Weights of a small GPT-style language model, trained from scratch on English Wikipedia: width 64, normalized queries and keys.
Each number is 500 + 25 x the weight over its row's rms, rounded and kept within 0 to 999. Layers, rows and columns count from 0. Numbers have three digits each. The size before them is the row's rms in percent of the matrix's.

# layer 2 MLP up, 192x64, rms 0.241, rows 160-191, columns 0-63
099:460503478494529537445483510495544504523539512479509515479507476491484478544497475514506487487448472490484483480466517497507511502514505516500504547457522508541478476547517457499464459482514524
117:472452538529538475457512484502478537510443513503523500471487485503536507469526516527479504498501501495503512503538460486507465499505529526536510517516494456513510507515473495496571521543498507
122:477488497542485514519519477512495512506496445486466528486534522514497504485484513476520470484503446482461494489512472495518486524465487479482504475523568557511557490510489535523496462502518485
109:525531528552498527493525517469515493480505498540500520523486459502473500525528456539518471501504532458492488480487494512484470473490515491478535516531474479515549496474461466489510438496479493
110:519494487444463474525535527490506470506485512522463490541502490536551523516519495500473472495511488547504515507469514474515503515487499511522507494525513476521456491498535500555493547557508483
088:490528474531527499539532470526496501517534481511528514530502533494485533513532499471521465509508471476471476540486526515517432508478503510474507502510499487455505473484501512519466513463438514
103:536524457470487552500545498484433527497480562522479486510489488473513472499508529495508496494471508475475499453489484518516494488469515519502515477484485483497498521536526497455517525530466475
084:513482487535518479483513439515480503535490507477511460537561510514484489500498492482499553511555491493520500531532520494509506502531529515458529524544494523498458509456529499481510491481518489
089:502490531521570493467561516507526501499495494479503526481479439508524506488515502515533507490485543512496460520546494491478514481470500516540454504486478449508502491518507473490483460480511511
093:496473491503474502484533482504500504524508501497477503544531437454540521510471517530479501464483486560474512540502533496504501536511533507461529530488545484541513482491484496470489498502480470
114:490536514523477492506488512480493554488456503483474473497482543507480495552503472521509489466505508502499533470539448479489445508507518475510473464502500475473482503512537514499460483557518484
105:509500496511534454528469473503537494484503505504488491472513500520499481498467513510518478498496546450518549454500487466536460489499494493552488484543525468528504545531495487527519478529525525
108:458522503481482455486504550483531512496497495521499532496466480506533478452509527439505538496530486523541505541530523491480478465515500523545502508528526500545492504468470526497495496491494505
109:505495530516497515458480526501510498523456510509537514455498535501498520465494446521527512499494548522495534509482496483453473493479507503504474509516495521491535474527497491489565525509502568
084:452501477480476501491478473527485480463518514504446463470458507509475485520496488492484433483524513549473485477514472451513490531466507512489548510475497502500518476516492476532480522490482514
085:506492469523486483509538467482518493455476491534502547497505531471479503516521482492445522442488493492484509491522457492486573519486517469521488450519523484485526509525477496516499495464498494
091:505480500500502462498483539494481502494479510522499540486528527514452533477526504487460506466533488515489496465517485485523518491482507465493528469483514513475506542529509545499491580506497557
095:498524503492500492482506466483522503501529444499465549516475503499473484529523543515509469505461488463467511437459464531467528480469468525512498458489490539507482501496485475508494489501495527
110:512512479488468527539512474519501500483515552493521490501513489512500539536513477457479503486538531549476482482576497454498525477502555481474523497453512493505492516508510517507493528486512485
104:499501515519533510524478493468493482466548512529513526524510484471536528502482489505504508491543519526478528464566466494516476493487495509506540520531544484534540511471540533493501474533492512
095:511469524482489476492489465545526472499487482502501486517541490499461441510511519449552474491479548484469490478470483507509546506481489492508524512528517505547507546483501482483462485477500501
115:527506511512498531518524477507527529511464509492504502536558524533491508494495480476487469507520468477486480519531473462494560487547529490510545479484513448488462521484475490479487485532507470
102:511457482471503475529511490528488485513466570515521501514474522520502502514487494507516511479539540504499489494573524482485478543499539467503520509481485468465496496497485550460510490460511507
094:516499494485464515504505466507516531499429506476460507538515508541556509514481506532477491513514481464476504543525486483474477482498545532518495475490484463469527509469515513496531517548494499
093:508497462515516517498509495509560522532480469498512536557527503521518558489492472499499475499505509524470521537446488504482484488523497535495531527505542512520552471480509507527498481515536481
087:538490490487439530448527474524503504508451492494490478496502457506483516495514476497528501512505508456490550504472466521453472485460532514476497488490456475524495504497542495528469506476491513
097:555465477491490541495527456485478503501451543497511485526502461535523508509478472483500446529520516485488467454500473465527487511474520474527499516516498541503521486477533519494507499509507536
098:500470451489477500518451493506478495484522496512501468470478523539501499517502546446497497536502456532533493518494526509505487512497507486486464521449495549519507528482537517509467490451474483
119:517525461470531513520485484460475535475508557515500493513505507493510491496516532493484523507511521463481548484483451507489527488528511521494471495469430479500486507539540475471464478487482502
089:513526485498530500488491499503479482485550533504483496481483525475517479485484528512507533488521522487538595487489529509526476541515479549512490521541493516479499503500504500517532498503435506
101:505511546565503498466514490562475510511495476542505525489481500477485505503526478519507477470485502492521494464502469478477531533518446477500481473520498509463535510480484461503486481541490464
090:512513509476484513487509440554530525507492539473506493483545495544497500482491495449473484489483510485503479484515522496494528457513517480513512505487530460505459524506496459515532511546495442
# layer 2 MLP down (transposed), 192x64, rms 0.195, rows 160-191, columns 0-63
106:493510528518520521461509499477525482523530501542504541469465434517496504527516532476484496486516477485487503528508465518458510528499484503442470562483504505468483472520524489468490510505506526
106:483476514475485505495527490454527541500507511461527525496500528490547467519505496535503514490523485500516495425532510524552468528534504497526492471503479517512512490500520461517541515483537469
112:496477501533537478492517519467534494503482484499470514529492499509505524502458525461513455485509474560491474514503491454491465528470492511530517497521478515514520484435475528503469477525513453
116:521513514482478512474530530488511501492512579486498528530475489481490472500521504525537505528501485500548546493464460444483471520480530484505519453504524482503511511506510478485547468515500512
100:504460503461450469507475529464461520503512517519513478466516511515569498509519505541510528540507510495521516482523498460556465506493533501507515529510492472485478513457489488521488514486529494
090:512480548514496477506493458484527576489504472525514475509483524513517487535463471471492519533508486453487496517507471480491470491481523479511479528492477470553488497482547498515509466477530513
116:549502544497485534472518481495534500511496528496475507506504517546512487479494487502497509454550522472466483508518458468495517505505572475521511490515498452518474478507540490481506530506537524
091:494493512518491517511514518535520502483509483568538481500525511524489545516514523488545511512467473497504477479513492490523478508526520470476506508473463501483511527516474418493491522475446471
084:498486496447558462465487531495466491528502498556510469499451464481507474512521493482487525508495556510515552530510526509506497524493519498494484463509504524508518474511493509532507503545470481
082:487525486512493496512491505486475481481467500480474473481503540537427470477521526474522512500500496486508513434493492505482542489501464485528491516484461508494480512503533580528514496522502521
103:534513492513502548483516529523491496509485549484468483483488546518516484501507537483494552521519490495494507513462492515519568522507485452461458518498557509507510503500470515513511496546514482
103:450469453502503458474554474518480498514487547512484506469479518523470524501518483458481485497475485505552516505495480502492484456480461513499493504522510544500519454517496472503508478517462473
114:520506533503483467512494536486500437504485514484499493503529502469514458469466514518507524509490494495477440566502502535534501481485500500501457519519556535510476528503489496504532481507525465
101:529468499497536499532516514496512521502541507500486490491491507474470490499478505505458442543497546510555532490459459462466510516489505512498509483541526505484506474480481496547536539506487474
090:513519462521505528466483435500511553566503523495482505493531502464479488498525466505484527456505524501490515494483511544482519486505506515509507579509511517495466498508497516474526481522510516
095:451509471529492495519505521511493518505473493532500500526501488489491475473532487515532474490509490517526490493540559488473530481502479521471498517561483476513510482560525511508488529517480571
082:505461505492480518549497540488513482507463515498477522490529485460516482457471551501492467460458463479499516470506522490493474512471492481472508506468505481499505529506525484479476503421511507
096:466502475500473512536500529484513514523513567494478490490513526495536505519472563476482457514487490463510454479500473540460451482470501489467512500511459502478515496502484523522514484499519476
106:487496525468463515546532518502510519478509514479473469473547474535516500504517494449457462486509481525497510477497487487503473498546573493508550511489494487501516474531487502483472473505508470
112:456458517485473478520536551470520520483494528497512533471505481497503551504504505497544485507501506493524470452532509513488469517493531549507517463468501530532526539519504500549516504503510513
103:525518490490537482481502506508488535498506476478469468551531482512494457491511481457571475497512517473497487504458492476531521504481536526550516494478497504526499518512466543497497455527481478
109:538535512509458530473505486520555488520529504469456511462456489506493476519499519494476520466516501477520490446517487487506467514542551469522515498515527458490492504484532485494536498484520491
106:501495509481490569509481509507507522551482484513474481515523490493495537489515491526543520459538516538527486482490483499520493494474489508453494505464577494463520533488501503480516498494449507
083:453513494470507447472478504482464483482524511491515489523524533516493517514499468491519486524490511539516475501539536477527505513520487534524501462532493534534547464525488451491463527517480480
089:465534469505536493505502497471478475475535500479478473509489500500509488500521494493490494571532490490516521511504495493466533451515470474456463563506471485459507477470466505487479500535488484
104:496505511496495497523517503526548534519553467452516512474493512499514495484555462483504484497467488541527500457526497491540499493542517485509506477538515508507503450514489471504474562518503519
090:488512558508549514512504528514532524464484523520493503532516527485495477500506512485512531523516486482562501475495493460493449499464509550528499527490467502477535505482461451489483483478496488
107:510487469531514532542481458477517483501518478508487507476489487455469512498535495521518502506466479493524513497471471550497538454495478502429479517532518528465479525505457503535478507500505501
100:529505495458441531520517499512499474510496491491486496519501480530543484503529523478474523452514484469490522493472476482529477531497528511507506484456553471462460527475526457491519504462511518
091:550470458455498494506480494479459508519499487522535497507506534452529512508484513550504517533513491501483494507498517511469468519501477531522508526485459525469519495499477518480429533489497462
103:555514528514538507494497483501487472514514447514475512464515517508501503503565501509464504496497490511514466523495522487508471494489506503524449498508495512488470539542485494549521501540463441
089:463457467495540489480509493455513509487512477550456489450513494497518486508503504532485521507493529490501505563519484496505525473471456493453507498494525532477474524487487519500516512459453512
# layer 2 MLP gate, 192x64, rms 0.232, rows 161-191, columns 0-63
109:508466477465508462513479454528483458468477518505514535446524511530487473501495520497473463494525525537492506493491452512496500527471539518517493480511458501520497525473531497520508539539504533
095:479543454468534501501443497505484485507483536489518506463549455524479498513509492515471509460485492506498502481523491510482493538547497501506543491549519476467525478527527518478485493543512515
103:496518499523509443502488465516499500549475466481504440509529482494466463493545481486493481506468491484476536505464500551483513443531485555470514486488495515483509500486475493511514507528497502
096:482495512480514490458563515565507478509506491447500481522527468485484489518555503508498462499516532498487512515485478524508524483529478479495495502491484498469493497541513489552462520534488455
094:489456441513463484511484504481477454547484500487543521522534485516470490534512492496501506510483505513468486506471511508553484534504506476486506505530462527499486469514507500563493530478459518
102:516514485472514484496514449510484532501543514501520489498539483482531500517507478497504492531484503436441541473500508506486537479478501504472492478487572525501480516551488457502502472500505490
101:530499466486467508487497484537484506510475553525512470499552516526487536482485492545491512482523506515475511526521491516528493534488537509493492535539513509525544455487531504538554491531500511
101:496485458498503500527471530460464513522515519507538472517506484476500501521519491532518494481487504497572561487491516501513472531529460458508499510525516544517497474499511523515496534500471448
071:513519512505481489480462512499505537484505493528482484470455519504506510513480512530510589489513466473557507433513476512542471497510496468504494458504522504474513517502512506459485508480484497
111:501451452477526497484463549512542446479482492516517536522491481521480532509521470496492518511501503514536487490499502499471530509501516482496544540546528509502544490454504508519510545511482491
102:484514529489505523467489522509461463528483503470513498525514512521506503490526472511499519533504454544475486520515537503464501524434510498475471539459535478491495456468491477509535490462481494
109:537522506492506509516508510531458551499484520484477503471519511538486533484498516520508438524523487465474518540503459518500497477506540527512485506456475541496471544528514516510493530512541514
103:490495500513539434496460478519530474473513490500448489522512490504538471529515518543486510517483483497518526495514521485507477475516469541490475506460520485483483510510550524505461450520512468
102:512491491498537446479467453486497514481472520516456530452500485522495506539494534522478507491547518529522466485511451465499503530493463519507489483498480476511507522483515535510459505491519546
100:475478472490493493505481538491479504511467423518486476556516467503479494493492486488535489497476490506498483505482537521505490472499453470516495534517454514515454449473474535517512525497483507
095:493509515513489506514496482463455489454479497496492494507501540497466543557559467514501544497541496514469460512509493521508494476509502482474502473506460506465484516501533528543471525483534515
088:501510501489499468424491480513471459520508469519517514488519470478439492512521546506493525459498508517473512486483469529509462475493526528558497521538479513512513502519500539503516488466497502
084:490514473507490502524491479494511469464536530484535511514467497480454497504507488511475503525542543505513494498510505508503545491587533531478509511459468483517541551503515510490516500523475489
105:506540469505492505547527467477465483486475499471483507522466507499483513487477505478480571502504492477474502530525517529496466461493440520499495477482519518481474542523472505508504515506534450
103:490418487448493517476505508508458506485480522470530518501488472470492505525481490540497543489495481522522502534505484544500513520479491509506552557497514491526521486533523489502498524485470477
115:499465473497512539508519471540489483511458517480513536537553499486462502532504503469493479506514487532433470530499469498477509497522546494500511522492466476479460496511518509506507523554487511
093:537503496510526503518546463487483527479479526474490545477472490527475477493512504469451526523506535473502448514529505488421493500508512477505492509493473498507440505529514469517519505497498486
098:475516482458542477500515508487540462481549552500486513478473501495526492484528506515524527487470535494525515458506507486471530490501470511491491518541541473521511493516511484464453467462483479
093:451545499476470525507508534476496494434522526516502518475520533524515459522519507488498499539509497489528484455508532488481527525474530496501500507518525452469518509506504493496481508529455450
101:505496509464507516539545478496487501505492506463494519507493516507523489543537436503480442546464464507491459489496488497528505504513487491536494518461502486491473445506474476497487547531499507
106:484512484489488521467496504503518498510466516491539490598504480550519461540475483504514458509480510510470506536515515505519474495494528498469506517492532504512483478488461479463515509495500450
099:515526503506489486496537464505481524513496484470533479520549491483516511528534518521478512479491493489465505516513482470467514506501507507481487488476567460468523490485460501467507459543434475
106:504507489532542479505493486502476505469501524497504515498512505480478502502516534527505528505441557482489562465493461528464509498516495528490462478486481499487497526527544482518508481558462526
093:513499573516489532498504500495496519519472501495494546469466470498456515527503477473464462515501455535487469529468503498490531530517508508542508497501501518543463499507520471514496479521489448
106:481486461466502502551501498478489519482467487491466498525476478502516496519507494492456498520545486542482493557494456485500517498495522525521512484516545517515450494528518546551484538512514520
100:445499515495522481521496520495485509517536485497438494504472533510503495520473484541482508489477514501506508511504507521511471564515492535540498497511521515525491516541501496498482495412469533